From a checkpoint of a small transformer trained on Wikipedia: a variant of SOAP for these matrices.
Each number is 128 + 32 x the weight over its row's rms, rounded and kept within 0 to 255. Layers, rows and columns count from 0. The size above them is the row's rms in percent of the matrix's.

# layer 10 MLP up, 1024x256, rms 0.147, rows 645-650, columns 0-127
size [ 91  97 106  97 100  90]
[[102 120 115  50 163  95 144  83 192  59 142 195  98 128 172  56 107 123 135 181  80 133 123 135 107 108 137 156  79 216  97 131 144 151 119 109 147 117 121 104 136  86 144 108 147 111 165 101 116 128 101 118 128 126 104 128 101 110  99 199 189 122 149 148 113  84  94 182 113 109 138 113  96 136 160 190 173 148 124 167 149 180 124 138  99 127  92 112 181 167 145 110 110 139 114 117 176 160  62  84 158 101 137 126 123  54 159 137 155  83  41 165 153 105  89 116 160 121 186 138  73 102 146  98 149  59 227 134]
 [119 133 118 119 104 140 134 139 147 159  84 191 111 114 116 163 116 136 124 155  99  71  93  70 108 116 138 126  76 138 145 135  92 161 151 125 143 138  83  89 141 155 165 138 124 213 116 110 171 132 158 120 129 138 109 140  86 118 114  91 202 128  77 114 121 132 118 181 125  97 140 177 121  85 139 146 162  96  98  61 106 110  91 136 110 140 107 164 147  83 175 109 150  45 160 135 148 143 118 107 106 162 114 111 162 184 154 144  87  85  81 134 126  99  92 135 150 147  85 140  81 130 115 149 149 148  92  96]
 [118 114 137 176  61 162 178 121 156 115 148 171  97 103 112 156 124  60 108  75 121  64 120  98 183  90 124 105 109 151 110 142 142  87 187 159  83 108 123 154 149 115 128  78 143 164  82 133 126 114  69  53 160 191 165 139 138 111 125 145 148 105  86 144 112  95 130 160 132 148 140  91 115 118 136 120 120 101 110 180 122 148 189  86  98 116  99 126 157 128 198  73 119 144 198 106  83 157  71 107  96 133 143 122  85 129 117 114  80 146  76 164  90 119  62 138 161 152 164 144  80 165 108 136 153 112 114 130]
 [110 151 113 127  80 153  93 145 162 165 107 112 106 108  91 147 137 120 178 126 123 122 144 117 110 122 163  93 103 113 121  83 140 148  75  58 138 118  95  74 160 129 119  98 133 151  96  99 101 139 198  81 158  83 145 158 115 149  84  99  65 111 159 129 124 132 147  90 151 175 131 165 128 174 143 159 198 129 173 143 161 128 131 104 167 108 115  77 107 142 190  99 134 187  23 149 149 176 201 107 146 109 119 135 150 195 110  52 123 136  97 170 164  97 164 111 136 133  78 116 112  76 120 121 158 167 130 147]
 [ 69  83 108 166 168  50 117 137 129  71 158 121 127 165 181 150 157 160 107 162 116 185 144 111 137  71 137  91 173 158 160 115 102 124  52 135 135 104 123 103 121 146 166  61 139 161  71 153 120 101  65 112 121 128 152 120 198 148 149  84 153 101 162 132 131 198 147 137 108 159  92 140 131 130 132  87  96 117 142 148 156 105  92 146 200 118 103  91 140 128 119 158 132 107 158 108  93 178 111  88 102 115 125  79  48  94 140 139 186 168 125  91 108 128 134 136 136  86 111 119  94 146 141  66 102 144  96 157]
 [120  57 153 158 129 104 109 178 129 199 114 120  92 124  87 166 128  94  89 154 115 102  93 113 100 118 132  92  73 102 113 153 137  68 129 157 148 100 140 100 160 113 112 170 118 155  92 119 103 105  53 127 138 154 130  94  66  73 129  91 152 150 141 113 141 168 142 167 128 102 152 135 137  99 112  97 109 145 113 112  86 128 103  70 187 168 168 124 128 113 146 132  90  52 133 118 145 119 146  98  83  96 132 189 141 137 173 106 146 172 149 162 128  61 132 134 159 142 163  86 159 140 115 139 121 143  70 138]]
# layer 10 MLP down (transposed), 1024x256, rms 0.138, rows 645-649, columns 0-127
size [ 93  85  96  96  88]
[[133 152  90 116  77  80 100 114 125 125 105 139 162 114  74 153 158  61 139 127 155 137 166 128 130 122 181  63 133 188 112 175 134 152 144  33 116 108  82 130 145 189 140 126 175 164 109 155  75 130 143  99 146  94 150 103  67 155 127 110  96 128 143 110 144  62 155 116 208 132  94 153 166 117 160 129 110 138 124 150 106 126 104 176 170 119 203 128 149 101  90 140 142 136 111 131 160 108 182 171 104 140 150 124  95 134 115 132 121 153  66  94 151  84 149 114 148 152 119 146 157 138 141 145 158 116 116 202]
 [183 101 201 168 144 147 219  92 153 149 169 104 121 158  75 118  99 134 144 147 168 161 120 171 107 143 118 127 125 112 159 134 130 183 108 141 131 161 203 143 190  54  93 128 145 126 195 102 148 140 122 142 124 145 147  98 117  96 102 121 122  71 159 174 113 125  97 112 117 120 161 169 104 215 127 120 101 180 106 155 132 100 122 120  84  82 145  56 106 191 129 176 100 107  89 127 151 144 135 161 140 134 118 160 111  37 151 152 163 141 165 138 101 153 149 158  91 104 174 179 147  91 162  49  90  93 158 135]
 [165  90 119  88 184 146 188  73 137 118  84 144 135 151 170 107 113 203 101 119 132 159 162 137  57 155  72 113 152  95 135 150 179 155 149 132 147 138 139 139 155 146 187 163 105  91 142  98 167  63 196 124 105 111  70 148 111 126 100 131  88 134 176 141 159 180 111  99  86 124 139 161 154 129  94 135  95  92 141 104 119 143 114 186 187 136 155  98 118 123  70  62 165 163  90 183  80 106 175 130 117 151  72 127 168 157 133 100 146 158 140 110 142  77 145  67  66  96  60 107 171  84 128 137 146 148 140 120]
 [105 141 110  50 118 109 100 133 160  71 151 118 113 102 130 142 180 143 117  99 125 130 119 123 124 199 115 129  98 169 135 129 133 152 145 163 111  76  96 109 130  93  87 124 150 101  96 140 144 145  87 153 167 168 142 127 169 126 165 110 142 182 121 138 134 126 100 167 132 135 106 172 117 118 160  83 114 128  92 123 149  91 152 140 102  73 166 170 150 104 152 158 181  94 107 155 125 146  98 109 178 143 170 122  61 166 115 127  99 118  83 131 128 101 137 133 112 120 114 111 101 153 160 148 106  90  85  74]
 [143 161 138 101 140 131 166 136 135 138  90 143 100  55  65  46  94 127 145 115  96  94 105 159 134 186  88 232 142 145  75 125 153 141 120 118 107 134 145 149 110 132 115 198 189 120 135  72 113 134 130 128  64  94 108  83  78 114 124 171 128 102  87 124  47 106 126 152 144 117 162 137 107  85 127 122  98 191 162 159 120 157  93 126 136 135  72 145 104  99 156  71  73 187 112 110 146 134 111 189 173 139 135 155 162 113 104 206 106 142 119 178 142 130 107 118  89 116 131 139 228 100 131 110 139 148 124 116]]